{"n_layer": 8, "d_model": 96, "head_dim": 32, "d_mlp": 384, "norm": "rmsnorm", "norm_place": "pre", "rope_base": 10000.0, "qk_norm": false, "attn_scale": 0.177, "init": "uniform", "init_std_up": 0.0486, "beta1": 0.93, "warmup_steps": 200, "schedule": "wsd"}
Each number is 500 + 25 x the weight over its row's rms, rounded and kept within 0 to 999. Layers, rows and columns count from 0. Numbers have three digits each. The size before them is the row's rms in percent of the matrix's.

# layer 5 MLP gate, 384x96, rms 0.198, rows 177-199, columns 0-95
103:471474526496516500467469489522516494480472495515545476524496486485490486482494530524451461516455517486472481484532551535503533504480506491498532506470503538493516490506448483501514465499488526476522465495496458546483514537525491513517532506494500529541487479424527478473476505510458501507
101:492493494462483475516523505442501490548496527521460506483544492499487499560524470494493530505498482508484493525541488489517454513525528514500480537537527467505490493471534520506480523550520453538541483504485490513536509497466483499542499479510518505517483496532522501503554491475450481520
096:498512494520516476505469501450497483534529526548508469544527492515516542467467521512475493511502510526532504468467498513492495491496515543534542456491495476481501517508523458487488451464525516509440502455484541493479525475512508510470501480527493519465483530555490478516534505509490485511
107:527480530490498480492558480473508503521476501509510491514460489453505502481534564477479515539482526528490487528474512497505517526518521503489544466482507492485480530528463542539501529540499531492462534518456485499465520502495530511495462481513554449473497489500530485507462495518497485504
091:460531489514479533478491486493515537479465502517486482492488510483519499497524518509470482489505517480497466573499483533467512510524515524469487523522486537478559481472535542467464505502495491474529472507506477519513488523486499509568520515471553456467538524499496500511509484485514549511
095:453496467479482474528539493554523545501489477503471482466470493463479497512479487529485462510488496514455507506509473501513486513476487510492518467508498491477591521500504509517522525483526499511478479516483469493440506539497496510528479465472492526493487457526492488485439509532501484487
094:518484481516547451530480495471514480521476490533494509503531471519476511465493566504474494473473520525484512525505498477490508488510498523461493541530510456530470464463525529490504515498456544509479516453471537512497497484535514476517482502469530508481485491545511505483484497456489458464
100:487531488553520501488477507515476502479479502497538537470504544520492492543500538476488499493472506542455495477480488482520504502494503536481494473491522472447510494436517502507478483501477519493482514459511540563500519507449491518502519513556525525503493476516504539525512452493539490498
095:530491493466498534458507523445459506535464487525505503534528508472511507500471519496490515518517514525497506471559475524448502482496524513449504492498530474501517473476477480500550493505480526489495455485529483527495505496512487512489504501502566517552561488491475516501529532514475482520
099:492475514479533479511490496493510523486501479523525544512477492457515451538431524522479549492488530462492525479523517502528492505500498479474483561468508489485497521525464507471484571544485509480489529503516502480477470503508542500526507498497509552525537490474499481486532520512489523515
103:508506527510525493527523514473559508479503490525527460513483472479495535478470478530528526528466491492488514505480512470477518490513523501465548495496490509505520521492530426523471563507490496491487531484542485505480510523520477471454474499500487526541453435511478491509493503490496474480
111:520499488511452537530504486533488503481468534521493498488584477504454507474505514492473503476565503501483472520513468498537493486519509502514519475482552449489493519537534487515505508512498502494515507509525506513521485501509461535539505512533474539466487509539488497507471537482510499555
097:515483498493483442507470479482572552428521539513504475499521483540506499491475494488491452478515472544491489507537481514550453484450508483515514510483491493507505493526510494504470498523503550543553488520512524476499479510508498475514479469515510513490505465490530493493498488500529497507
098:477526466527464518518487571495506495518491513529481531525455507498546478489529519499509500474506506538508458463516492493487528461494500509554522499526478476515512499469518532498456499528483433528542485499555477497484498515514474508468504508489533539494492505477481489492536461501493492527
104:491521481514500463495483520519510492493522507500509499505540500542509531534523461492514544504508472501508505485547533517521534505529507515521523506470498511472547504476482513497471452504498483501502508448497571484469502533513523538516541494477466537500496496494500474568515525505447507451
106:517489515466515524522564550445505476523494534542523470529498455508477493530517502482473468549502506534500517492499536457489462480482494503512534513524497503478532496524472525507490503525526505484523509461480483459533469527526481496513491473515486528481481536491524524487505478549534484506
095:478518512508504541492478519497452493504499523533471475460547551482503473492534530496502495531494468530497513482485564473513469516548456496517549501558499503514495495490507492522511499519466503479496479491510465556480480508462480509522458464495490499483512491510482517488521519434496487509
097:488532488510520475485499546504494480505485499552497523500460540499496497485538523575463506488505482501516516497510485509458453524462471480509464517479501516473553518558506496480499496490470536496489534503485531474506505502482536500464465492493510534458459508486516500481484530448482506478
098:534524486486483523542531497485503488458532531514506500535467506505502500498496525463522471471482478534536495501494523472534480520517518498484498534498525482501511471459557516489523492483492510501506495521573488545498560523548454499515511466540517496495496514461505505458464508464502497488
098:503486493493488522515510465503476509515534550472513519543513499512451507499494474484528506509480476474530514473493508501505503469505496496533488474470492480556545509521482504499504460530480464551478505522465523471516483550473505503525469484513560529487519512472459504458455510529526547497
099:488515494485467513530492480500514477524458516533495538521490515523495496451463481531498490500509537499471514468518483541513537500515544518489497480444490553492488488535534444544483483508463501484480506476497497531506527528528500513467497530516554499493515433486496506494485533490535525498
097:526501503477527490495456521495516465521469465531492543521513534540491473503519534515455526488488553508544442504508496502496500482496511522511533523534455503496509508489503485476517451519482467501532533506476492523519497508514508524550523535462504463485543482524453484492514454517489505517
095:463490508509501500485496510513507449491533483483505507506492471509519472509509536456510482503516511534502501501561501515502523513480493515448516500457523533447500521555502496472546479445485467504504505498515525507502505498464454461450489518537545481527484535542486488532504486498530519522
# layer 5 MLP up, 384x96, rms 0.205, rows 177-199, columns 0-95
107:470501491498510509469531453531490517521511541484493497444494504474483490466505510504477502458455519470478492484448478507502516482540485492505553491499524467485554519517519541510478483532539524537541531509462522522484523512503508485477481538531462501486514522512466484518467494527537515495
110:507528495514489528485466508545496509479488464480489528504499497502480530512471529526461532480493495539525446468503517515502546507476510538511498452481479463516438486531494502476492502519464518498468513475499535503464533534488493564517492498522476517484559499502531479508482478487494483543
095:500490486526497493522544493503501464513494542453496502480468490503481525491525501518547499511514506517486529521450538497439499517509559527521472499496470481499490497461545487510476503530545477492507500535505458528528477523496508497471500489472519472468507513492472464482496519521520582496
103:486518504449475472509515508496485491495490517480531492542497469482513530491509456473530487523452451506518485484511471534525552539522531530499492542544525469485526493491510478478495543497501482495477531450542481511473483471508552493495472523499487492484484484502517430503476500500474500516
091:452506507493476485509512456497522496480537524522538528523515461495533473495510471499480496519537519446481503515508489514470504538527508534437486477497492533529477462472496488493566515537495498512464515498515495497512506497515464484461489496457519469495474492521476451517528511502488482445
095:485508510523475569503506491503503528456514518486523530488521491476517478497563472504516503505541451526530536516458509483496477524510454459512498525519497530494495512495479460504466474489482529522465494484482492521490495466482574480507513541499478494523528485497499448491503481473475518528
105:504478460496466515518472480493495479483505517485487480504493467534495502516551464470476538517521468465488497569498477550487496489491512509493514523458480462491476513484515534520516551487518510538498521506542442513461500469482473507494518489491514510474491480477522468469530456518501511548
099:534507501518462498496490530461492506511537450506487516523497542488546571456504535481490540494529456537489482505510495493501476483495497514504470458479492504502470521544462531526445497497522518516514504515483532466456529470533516501485513476470525466471501527520503508503492476532507489504
100:487504497477458484506500488519466455506538496511518494495452511541502491526518555479524474456543477447481449502480516500571489490513500487532465490507497487490509524484504499509468536490515516503473469486541531511464516495479520461527534455498491515466473485494528535521480490509506506524
098:480518472457482508515473442510494527476495515500533473486514492478536515468434508495465487475487484524478509512537528474554486523514503486475520501496522494488479490489511519514495505476512512475514530456481529514470424443513526511475509519495496500495501482503462475518496545551480531501
106:497453507454484452485490497504470544534523444505531478545490508458479498526510509491503497548495504506505525570497478481479509517511489515504521468464495496475497548457495507529519507513512491543530544516502496513525467532527484508470496484506456526494492498472481502474477476452485515477
100:465515477525496527496470492527483481506493573480503530447521507490472524514499560527496481486506501508470526526530519515515507524459500505481498461477506536506548455499481524530498562494481527493509456488473508520501545515467495468514516522478483489528494508549478506490452485489515490490
103:502476556503525496521488533485511515479458495556474512499533485500490514515516499481487468526521478529484445494499493459478522489506497510492471503526502529492473508509522546495442507556524531498445524529524452498529518514515553468510530494496538472487505484481511489527494523529533504514
099:476495543510466478465497500492501516500518505496533515485457573485529503466491524539527504516496544525529501487510475497506492467540497484450504503497500497530538543480518460453508537521510485484476491486484462504511542559528484477512538484512477515517513484508501501489501448541508526512
099:499474477514527520521522474497489505475441512533522527510494504513483493505504498548499454539479445476487503567490473495469549532485504513491476472493525491497488513453467463512487486491497489516515507558512542485489529461506514486531513547506528457502527528510487532507462472503513488495
092:481493563486507488511477507512490485521509515503458451461556457496507469518477494479513526474435471465473474511529516481534512490503505502483479525518472540486533542481479537481488518490535458470506474494533510484488481516500468500483511472482469503501507538542455513468515509507493505527
095:491515513473493482520513479462455489520535482484531521504528501454491513478496527486483486550458488483474472490556496461498478472532539525540527504494521520507474533507536533529502477522486535531490488466501446486528545522475447480480484509517518482521541507491469518500498509499530513496
088:561491486478489510465503526454524440547504498475471491513530474505544539515497494499495492514487507526521513536550488484482509498484496514506496480490502533500567497459478498487495510508500499523495547470492493536529483472508533508495486476510505555524497470545486496493516556533465525509
099:485507515480479489510485493495514505506507532503471519485529480508505481517466515515547534473502538472489471482466523484503506504466498463529511479524469530498504515480484468508482506545469455534528469419448476517503469531480539514494484476508482548520515517515506502526523479554471531482
097:508507504545513509452436508510500523472502453504449485514498524557490503503539490531518477458482540492486475483536528512527523513475500500474500502485497512514504467471507514530497467524518486488468505487469499478513473465475509528496477476492500511503493517545501484495528448447541463541
112:529496504500507513459456492465488516495554516521478503476517502465483459501440481520527523526500486501414516558480467498503499512521476512509499485468484532478491512529508494481522478500498487526519517472493497521506504517506504470512503467513522436528480507526520504477487494453493564509
099:481539496492505496478514500514485527508526488472540506541515499575464522542503515491456507469466484529521489524469470479521519485486509484487456491550490490508502520484500554470502546530492500513493502492474521487480514506537538512499483498508506484485462522478542430457505499526507468504
103:502467508448467502492513496494474440517474516512476499493443485531480474520470509527498503471522461483499547513516484476506536501521463490477481500494546479501471491490548451495507460518537548521476526503512473513458494472514473531455501516519481475498481515492452513489514473491505530485
# layer 5 MLP down (transposed), 384x96, rms 0.0937, rows 177-198, columns 0-95
108:501520485520503473464492487537486490515497463514458530464521523502534507552525515507475521501485545502535506488462478480482490467520501520501456480523507509514517459495520523522471486496489496487526532547518466451470540451493494515517446508513460537552532497507496477490532505481479484518
111:471533512484479505497518494485506474516523486514480530516526462502563531466502520489458512515494494488498463472520479486515533491503532522536510530482497518542487541500526476486475536506479494512465490498535551489492548551475493479471445498483479521453548516528503450496498512502524503489
099:517512465522489475480488482454527493526449468527488502508540523461491511479567526468471492549465517517512458467493547541526506490508490486538503464538505481485512492523511497487510519474520491510492519453517544487491503494506482536522490485533519530493499496505505534491520483528508491562
100:500468508505521501467515535493532517492487487487472469500529460491502510468494489442509492472507490499492472543465505464533486492448510506523529455527517490538559486518485501510482483481477464545531466503450499486480476467473512491493528487449524511517501457508517503499468468537512516470
097:482515502493493501487462511513479527500442483496476519548445510512475521479477527543515530472494507494514491510510471508561491484487521494511471490531517509468494501530477525489447458478474470489536482488510456504556521493509487461501494496516540497478501521546498560473457481504499516490
096:571535483505533509473485497475505465509543501505506516516523548532527478503504488471489504509503497508478497495494532453465498484541472547490445486517513514521448509501509534517504520519482477501532464517521548517506478508480455500481518472567512506512477519469485528506509498485512517460
099:485534460526489483528524503453499520480520519505533506493514566479525458481477545505507518530455508517457530535512529494538472469504512471524505502512480498527551461513518497500506523530520481533520475512491514476535522490510491523518538512487510466536533520539493497494524523538508498543
093:501520443470496485479485544530500498526486538534509531512474491448486504500541457514483493500541464495490548508509509491527526479491472519457493455482459474510530452501507511482513517530504518479525508492478477492523460476480489501512519512528516513513533536525543523535491455524484523473
104:560508527478476562477531501497464527502464530508496513499498511498554471528477511476474510485504484487510453507564534507469488519508501485532524474540529530493496509526514459527488504511452476484488503481532505486481516500524483505529503513499519471533560515485541471475481481508525515516
101:470497534462537520530512543501475467454489457490501515512527486514476515514524532528461550498512469520548506481479454527483495495517479489471506481451509511513468507532492486497572520494492507482472450494499505481532508536492503507491486457503517495495517479507489519490524459468522524537
101:499485487527557522518499522508497523511484527491515508477527530459509479490439522533519530495527506471511482505471504491508492538509504518487523490466501479515448491497540507521463492483505472487506467559513506477497453528565474499517455503516480498461482485473493525521492549547484494530
104:526454506511466508565502534499496513532464491468504494519532571510476502485489487499538485510521558482536494516509526498510505494533528527497518481524496497503484497497557493534486485514543475492438516518520515488537475468522511502524485476513465545472482489512467521498519539486494508516
098:535470555516498518488544477462516519517463519519542499525498467494497510516510520488502519506507516524502475484482485486485505511496516446540493524471485523470484537493460489552477472493484506545448447512500528458495513501530482512452493475521506498518492505550466500486460522465486516480
105:456472503468486550523529494494487473440523521497508514488512492492497523504479474506499513490513512506535522520490491509484527505517494537452517484508458497477455483487508494474475480532518502508438511514487509566507488508549474508558500468539464478468504472512537522492517539482487467478
097:506513533507471503495501487513527484524521532513516474508473489511484476536527502461442506533492545555502514521495554468491509480506473489461502494554496509502475516518523517507503457527514534481490457499495481533466491514492504521462520448553487519489484545489522502498540509445484509494
096:482526532510502520472501452509501502479562463479488493457481496486493541480514485517482505446535498515491458504480500453476533527484506494472517461493496487529448520500474492495478487513504512492472541515490491530430493507526472551511493510534479494496483523455485486504469522521494521459
096:489476488481518512468535488485520530489476502513448495500486501540522483523483518451499517462506542507494544512521515467545532489456438510525522506504508495457482479491495525516501506491504503475510458529490531519511430521546504517506538480484492478511566496496523522462483512507514517504
093:501480511517518511522485486496427580473477487459505511492473547520506539480521489513542477439470492474510503526496509532579473505511536487523501547483482504487514479543511500503513469493467482459511491509502483486492486475524486499521497510462500486531493510526488488485503520495491475488
102:510530511488487460486513504500521522475508493467457518495521481517496458529518492475502490504467522509547505483552479477505512462524525539490468483535491462475529517533511510475458489496498530510492474488504530512554508514467562498545511488468512472427493494502466511523498507502475524529
097:483508496466556492530511504482485475538491436526499478451466498480510473513474516480493491514514464474466492521490480517480475532512448471508465523521515487470491481542498507526520528465508512525529522496495489502473515479479478496496552486541483499521514545489483507450498540471484548513
108:483498506513499517536504555509486482497519483507524531494499497496496458500515520503473514456503516508486522502518528539488465523444533516509495504456514548516492486485520452516504460471468508436510497497482486512485566514479506486488523489556546476547507472508503510529509469501503553497
097:514497432480495538508470505479478516481481533508470455471528494511491499536468531543560463501495527544519503482515502549464476492491555484499500517516518505484477517521485507471485500497508488526471545501504499514508504452491461535524470485515487498490485479497459537517480555498503495478